Weights of a small transformer language model: no biases in attention or MLP.
Each number is 500 + 25 x the weight over its row's rms, rounded and kept within 0 to 999. Layers, rows and columns count from 0. Numbers have three digits each. The size before them is the row's rms in percent of the matrix's.

# q: layer 5 attention query, 256x256, rms 0.0396, rows 37-46,101-110,165-174,229-238, columns 128-255
# k: layer 5 attention key, 64x256, rms 0.0418, rows 37-45, columns 128-255
q37 077:482468512502503520501475528498500492480493516494472435484512481505466497498517471479487511464453522456486483509520502488520497509473532525503495520503532485509503498535467470512470492503484484474516491493479481488511476552467495482510537554487489466483492462530501501503513485483505469500517504500508454528493498505553507517483545491542491539493519573487461494469516525509499528517510
q101 094:539517486488518459505471502476529507552497513541496473504558507481533535475523510514472497499511536480487491439555488533466520510517484480512467508495512500498506483516456530506497531512476518506533521523483511524495492505517488474494492544524550529462500518512489480468483520499521529521497533515518496536488504485489523524510479517520517527506498481542446520504529546514501468501474
q165 112:519484461468513498528526506485513473497525504506498494474524519490524473503566495499495510451485508501494497510516512490540483518516514482505505474470491489499524517503526517482520515487481519574513512491467542531471455483539541511511454514507521510500446509536457499475508458533487532543524489486509475460534518453499490473459445492510482542444480492502467459552481523502499525525566
q229 085:558514504525441523499478505513475463524533488498515541502507482519519504467521515498476505486490494497491485498505509517517508505490495507535498482517440543490558511517487527541495530511487490483515498482496486519500496509507497508506464556467549509522475507500430496486487494550507533494522478490492486502528498458532477551515436512524513570514498527469452505522508492507499523529508
k37 095:505466469528518492510480542472506512503467526492501485461469529500494535539512532475510471503473474518528516534533532532489479503525485495538481499502523509473550527547465525525486489556468489523485505520481493463522505471494517517468520501479525472511539513481494505509500511508518512464509477513509534516532459543502491494524553505505471497499487488459523526478468491504533491502522
q38 084:501469494492518465550509511523490468507493441463498502495511521467559524529541500459471502485498508484522484498479481491540468532507498475518532479487510482459540530474474540505510482453475550537486534486465507514474493501490484494489461480465447475497468495506482507509486474519466499445497485484493475464507504486483501477486527508503464490480507505549485461522506476506495492524465
q102 106:488482516512509524536500522488492453503498513528470469496473496531459482542511501478479512500477444476455514526448499499510517484478507469543473518456508520510511555486517535499497504534515500510484550476494537502490508464450479500483468482448456525515496504531484517492520511529431491480500499472502470473465510510456495522535507520492471517489527453523511472482469474486483471518429
q166 091:520522487488507484469479515503511495477466514485534498438478515471500517532473516541509481519461511477488495486477492505514492519508522476498480455496522525500520502506443484505533483505454516495467525527531513501471517459545473553492491492478536543518464523536523530525539508493491511453530454502496484459470543486449538502458506527515469516481487482520521476489475516505543490518455
q230 102:516483485486517531524494534514491515459471496512505522534489492487488509535517506572494490504479510485436513534479509480530483510488469497508480448508500521494491546455487524525544473480498502500496515479511530538500487465477517573479478517446498527480518524496498539505537493505486488504520447492488470445500532497439493489506481546512488533455490498505507475504503527525532466544519
k38 102:478540461534493490509472496562500509496499441495546483514516460527466468536518478511446502508522480505506514522502524481556503519497528499490526478487470507524471477517556499455542495517516519507531490508466521515494477494520477524577495469534494459510504463493517491507459540473565500537478492498487493517510466539508521475536527437502514485511520550536508520547557458480467517475483
q39 082:465474526473493506471477522492520518535570565494474465456505513497498520433524465513507480468506522544495536499503512553482497501491510518511525530493490524489503462546505472491479535502535510463470487547483482515492500467515495477510562505556517478437492469506534486480479462487510513485501534512524499504498521495508500506513523527498478521532513507474518521494508494523531528477513
q103 112:524488478471564471492526509452557476501534474506516498526509526479518461482510496491489493436507548480496504544503500491523507510518498480499510468495521495470563492481479500508528496449498495532475546503501497529508457474525510528500483487521524525495491472535507542455474501497472550518523514506501509504522506519531487511462506526519468514489469506481456491510480526524496521533538
q167 098:549455508537515490557514518487479457514514521519470498494538497512512457528574529521501504505509496521511527498472556485535520500499516467506493517469478534495522524501535504517508511476496526561515538480497509532490492470483485486499491502543487491522484535513443539494444478551501548526491502516520502483516490487510496492494515508507514514486473486472451520518496525496506496504508
q231 085:453492533459484495465498496531492457527481523514459492508500498502522507478537500490495523527468492466517514500524509520513537474486517506495476526532476521498547527512523480503498526534497480495501525488452493484477499507552481466490516472551465473531474487500489484522474487470518527544515506476498524554501521499559510517477487507495501538486480510476481514563533514534465482498530
k39 084:507513526476509497527525556469466488504471487512505477479506518518523485511535521489489553567509553484490542531515490506514499505492511522510475516519475538514492524487484526499420477459463491565496520486501506500472481466478487508472528460482509495530523506504478487475490462490468524508505493499509532502525484489477520505529500501502480478476472503493477483489474513508510481512465
q40 087:514485480490515498501452511485457509506414487483494525528478507476512495526467499521476493497500488532495489486466439541509462505467435508483487456524502516492485465481491477505554510457482504518499507525521572490508468505491499522492494529472529533555541487538497527502553483483484489485540496497470522500469539505485510516523500505517517495528449461492550485463488507501493445525508
q104 104:495510518534453553484448534538487476474506483461517526497489476525469515475461545498527489528474458519506519505474517507515499499507532522487500479491498518496458486525526527500511460482540525489519463508515466511480487476467524503507523522499482519519525504491507476528527513457470455494509499529485541484459522555490499537522533479497504463505525531475499526452491485494487455485455
q168 106:528525488496504480500462502480465497471495470474450518503495488485494502499426467533514489526477501519547504517448497526503532476482488541477462513509514534452474475488485503511483476502495474498497523500539463488507509488448498489502540522504439499535545473509525515512503468490503493448494483524503536523493484510484530503539538510500515457525508503492557502456499500509482477494454
q232 088:461497525484556478448522466483484542506467502483499458508507509539471518522479480558509474481490498506545478473493473504503506516492513537524495482561530462548456498510477495502478464454489481507506478484504505462510547495506480532492508534505483499519508499473497497536503506466485480491491471542516544528467509506522452534493522443533493500508513536485530516474519508512539475504462
k40 080:484537512509457486480463460512483488510522483549562533521464486491520505467437486490522504470512499482478509486497514449473496524503489511476482487500466523482475489525503464524498544535491492471444515485514461496539544488527478499514463456493525564479537488484496485529476499505529434516480554498464441525468512459486501487504498523513465491502513507463484489521495506516499511483495
q41 082:477464539514505498553514539500526483540529557502509459455504499518510472486514510447483558478481513506506515517491530496529485495481516479497487538520530487459518514519507509512483515537492514492505504512449527434511542541490468514483529464470457463511486501520493529488480504531499499489501531517519523500492509471543508502495540513468516512471485558510530517454518483488484500464463
q105 101:546478477465502513527520522516548513515468483500520511472503529492557536486530521525497516478484518496483494481504492515503467524488493457501472473493531505433500531491513503528551478509478550502538532468505551525479513505529520510510466499510521529485492501531431479490475501516504481486524467513539464461491499499512504472489497520549494541474521475522511493547474528478513490561556
q169 118:559478499487505509507525468489510438517489481498505482477498496479508456524565507492495507493466522502496488506460507489526508501516535477504502509477484513535473541478480506524529505463469505531506541485493521526538477475513514537476497496490503521483493517507499484486518492521494549527541481479535498451490501443498498495460486491502498470447451486493488505511469541491501505520548
q233 085:542433475477509508482483522512475512512509526498514500522444478474534459520517521528520508500475537498493463503490475478507490520499488499497485535464469508485492516479472489518548486490519530517515545477532493514524530536508539517430459452501505511462506510559484524488534500541500521511541502466501553463486510477515508500486499517508507528464490542494508484501522532525467506512555
k41 079:497449516523492541504497542470494500534479506450499454492526578520498501503510498465484484529473507460463537534512500501489501487493498482548469511525460487523522512512427511472463456542452507481514508487468486447517475500480516502463532511502495475503499514481537461533435486498485473466486504499523548505516491505505522494505503487483527482477497500490494513475491493509514436457474
q42 078:500470484477490510490484578491484493485458542514491464482486491488494465495489507501488462516507471460488464457529470501517478511493504512474469523495518521482498533492481533521537553505492485513510518528477501516493523510505506546493455478498479512510491508454473513465514518474470507474487459465503544471456574447483491483504509504484490518466522544459489493496493497529557515506528
q106 109:524446464487511482499505507483513498450468486530479465485458512475475497528501502547490495496473532503488476486477471480513536513488499511497533465507547499498491537492482492530503517488484486504508549474509523521505507484483487531475441458484527525507479511533463541471511518525480551497515484495519468494473551479459544483492512515513469516446440508501501513492471499509511520562520
q170 086:504491492466469410531472480493511505505527527530539494490467507442473484511510507547516520537511505510479479515450493532493479477485487471506520462517555503440534513484493480479536513512507523514519547453497506533473482472516490519491492470508551523535479471563494521495517488502494509494502498496512500470522529491504509503480505487493470462465482543502471505514523456483486542512490
q234 088:543467510483518503504487497522470492451449511480490492489449481458458486538508541508505525475485509470469489511477482490527500466492514470522482490499495501504535536467464519537533523530449523498492493477536531508500509493471493463461484496504502556465495530540479533479555485503495492483512445476495487429525543488464571477489485505504487475479479496512498509492475522488495529511521
k42 103:502518471477507526528540500550544470472498436525529464490511517522516502533534531510434507508508474453512520549503455495484490491475547489498523511496488509532522507496489491468526511486477528555515525518486473518494476465523534500530518486493515458503443466438521491496508490502489495525469488486503499478520483506488544456503522482506496530465504498534500513505506482502461500501505
q43 088:453470498495517485517492557519502470489488521493459486452491528493484482529518505468493541512491507497523524518475488497468493497507533493491467551499491503434518531555522481493489529507527480519517506506460494486534501476504475487496543446488477470515516481509499526493492474500523472486487470464535474520503498511503555474444518505465473498489491535472527510476471512517518493514498
q107 088:518498505487549476474515539526522491485489502532509499519450511456515500476548495479482466502537481489460488517508485509492530504457504480517531491489492505484500547493519498519491494484491540531540503525486547471478472501474526514507424493494493488490474531536456504510460518517505508558491520500515530478515479523443520484494537515504503523539523481527500479493521508451463496487514
q171 121:531500463458540495507531527463506484462465453486501501472491540445495466506557549505489523506477511504502518500506524480493485491485517487503500486492501518501534537468482524501522501486489488544499543494458547513482475443548482518475529484498514521505476531505498519484477484549486521517551478497545485478510505450507504464483478502476530487458441468496497489508486550509515517487514
q235 098:506497458447493484502508519487469501507490490522459505510503527481470500498471487494504506509532499463513454526480505484525539497465519511481482533470496499478534506477481453547496475521547497489547512513496487525500513505555492519450526479526488500480504557501551506510474504498481589558519496460506528510515510475481506501504466512461499506500496467525476487527490547504509527485523
k43 088:508474478527517502539537539473506533497500476508511468458473514520510499520569487498508487551469484486490522518502498509506505494475504521530514455525459470502466459516489556509459471508476469537522526510501514482494468495488515475466504485521458499495501505507548473478480513499505523468502500498500477480468492510513539517514543465492501475472439508487522509443519516515548517459497
q44 098:481479536505455457511490501555514519553564570528494493513528491516507534447504518539511528448487536521487529495499515519494502500490547514532520504518506479475536459536516476479485461524484495494497479498521503506477537521505528497507499459483502497465474470476541494519482481499556448473435487482484496525486534558530480498478529517486512546526528521502471523537470500496520524491480
q108 115:512566477465527498529480489497549503493542464529527471522536509492513502496536543497513506485532496489477504518477558493491474575507517438485539490499493509474519494477508520481502521473489517517518493497498550543478476489479513509516473433512518524516509496506521539444457428521494504530503517516502498492536497480516481497515485485514521509531501510522463506556505504495502517511533
q172 102:493520456479532507459494489518472484514506516491504491490516529524551496515561529479503490485502507514480470536485509485523490514503520414475525505447470485467529518521525477508480534511515514505511453526502498512479486493517515491523465494500562472506475523478518499490480492580518458487488523494515485487529470517533506480505500471523495564525519514503459528512518435529483501482481
q236 104:461497510470484515478518497533478468513472519480486527536489476513554503482499512509511495495466480518489486550494474505497458528466481552542527521488494493499507490517493419489514502475558513449499519503464513509493486492527507476524457508517552451507473472480548487509501507525478477481512480523492496485484522508481504481457491538495501499520488491453445521545500486516501529508500
k44 110:479483479519515477529521546513551511512520487511499445535517523492497508469495528510506444518476540515545527456569532513491487537486521532490518499462510484543496505512460464487462531508467547558522509505578505538473525522504520511518504475511530513497487507502521509514521492482505541464502518509524547510476525523494496492511493460471487488492461481472497493511494507498471506499467
q45 094:578512494499522557489464507468509472467467497540526489519493483529547501472456473500507526494531444480551475510502486531477516467493448523473513514493490517560465445530493503561508489520470468538508472516518470516484510512519544481503494525466503532512506529503495502510554491497507488522506498534530483492506490504459451493546482474498528475513480479529506501461505497470477474520532
q109 118:505532510575488528502470481496469487492497535552499522502478517551501501508469464533536441508491458493511488551524526539484514497510528519508505526466519504536467472533468514487460466486523464483492472504542497508476471503517480475519534504500493486532559484489552514523541506468506486491490485502480494500508514492511475538540526480476540446491536495535529558442519515494469490465488
q173 099:493518497508564505518519485479457461473518465517529507500497500508494477491422449530492468472512477499562513515480464472505493513549508487477511527490488469527522482476499494505521516501551504455486501506501481469501532517493532464513505481529532490490501482476525450480471512491475462500534513527465515469515500515454509510489442521491501509511498498494498513490499477506524502490497
q237 088:504515540475526493504498495479448530515522471511533481454502521534513475451464466547489456518415510528524543471499516569480488502522520452482472521509494489516468515562504517483465490500489489511505514466483506502505488524496474473509543491537498512506536484447522470518483474485505466495531523511544478505474538508522466489506515477518542438531478525541466534500489544523525502478490
k45 091:510510515480462481503466515473504491509482514486502520535455493458501528443460570507558467493520525472546531479507521470504470497495489512517510505503486524532496499508491495503509507496514475470481461483516487482475534464529521489500517443484524514525483463496504495463479482496486453483534513499470524500482500526490484539541513499522559492538527502494481504517522537489534548530458
q46 089:532542524496520547536510453503470546507561559534535527530496498461503508510487467510518483564523462506539513510514473509456532491499492514499522506524452529506515460498489526503531481483541478490431512532540536524514459532543503505523499509474479548485525532521517480472559520495513516515522521489522486495489509519536459531500484508484499477501563487520520502473491519469502502539495
q110 093:484531514530453537503474452549489491506544526497470504507503492483543533495446488446520492530490465527512514469495477480494507456525450525486493504491506501519459498470517481494478534487506498461523517511514454461487493528523455452496529521505481494503537518511476514485486517496500460507487512490517516523516471523523437518538523455496474491524498503486543530491527501498446490503514
q174 097:474521483531473538501474505521500508463483541507504503533488490544496528443449465483519510507488474505545517521515485528468505488517501524471507528508471533494446460503506512515470543504536482495494476502500467490541537505471508442524472476488486492485539465472495485514508491467511413513462515512492495510493466504487483502547506506502527496539525539491571541505492499463486488468510
q238 084:529504533507499520517496519457505491562513507518538489520522522514549507468469483470464470494490496516520556508509492508457502471532471467486497512512521486520526460558536446473461490511536519511497501520476505487475486533515483464525482485520524504458524497487491453526545490500461450518469560501446524537493472522513482485500523502528521478546542530473485517491505491530456500468504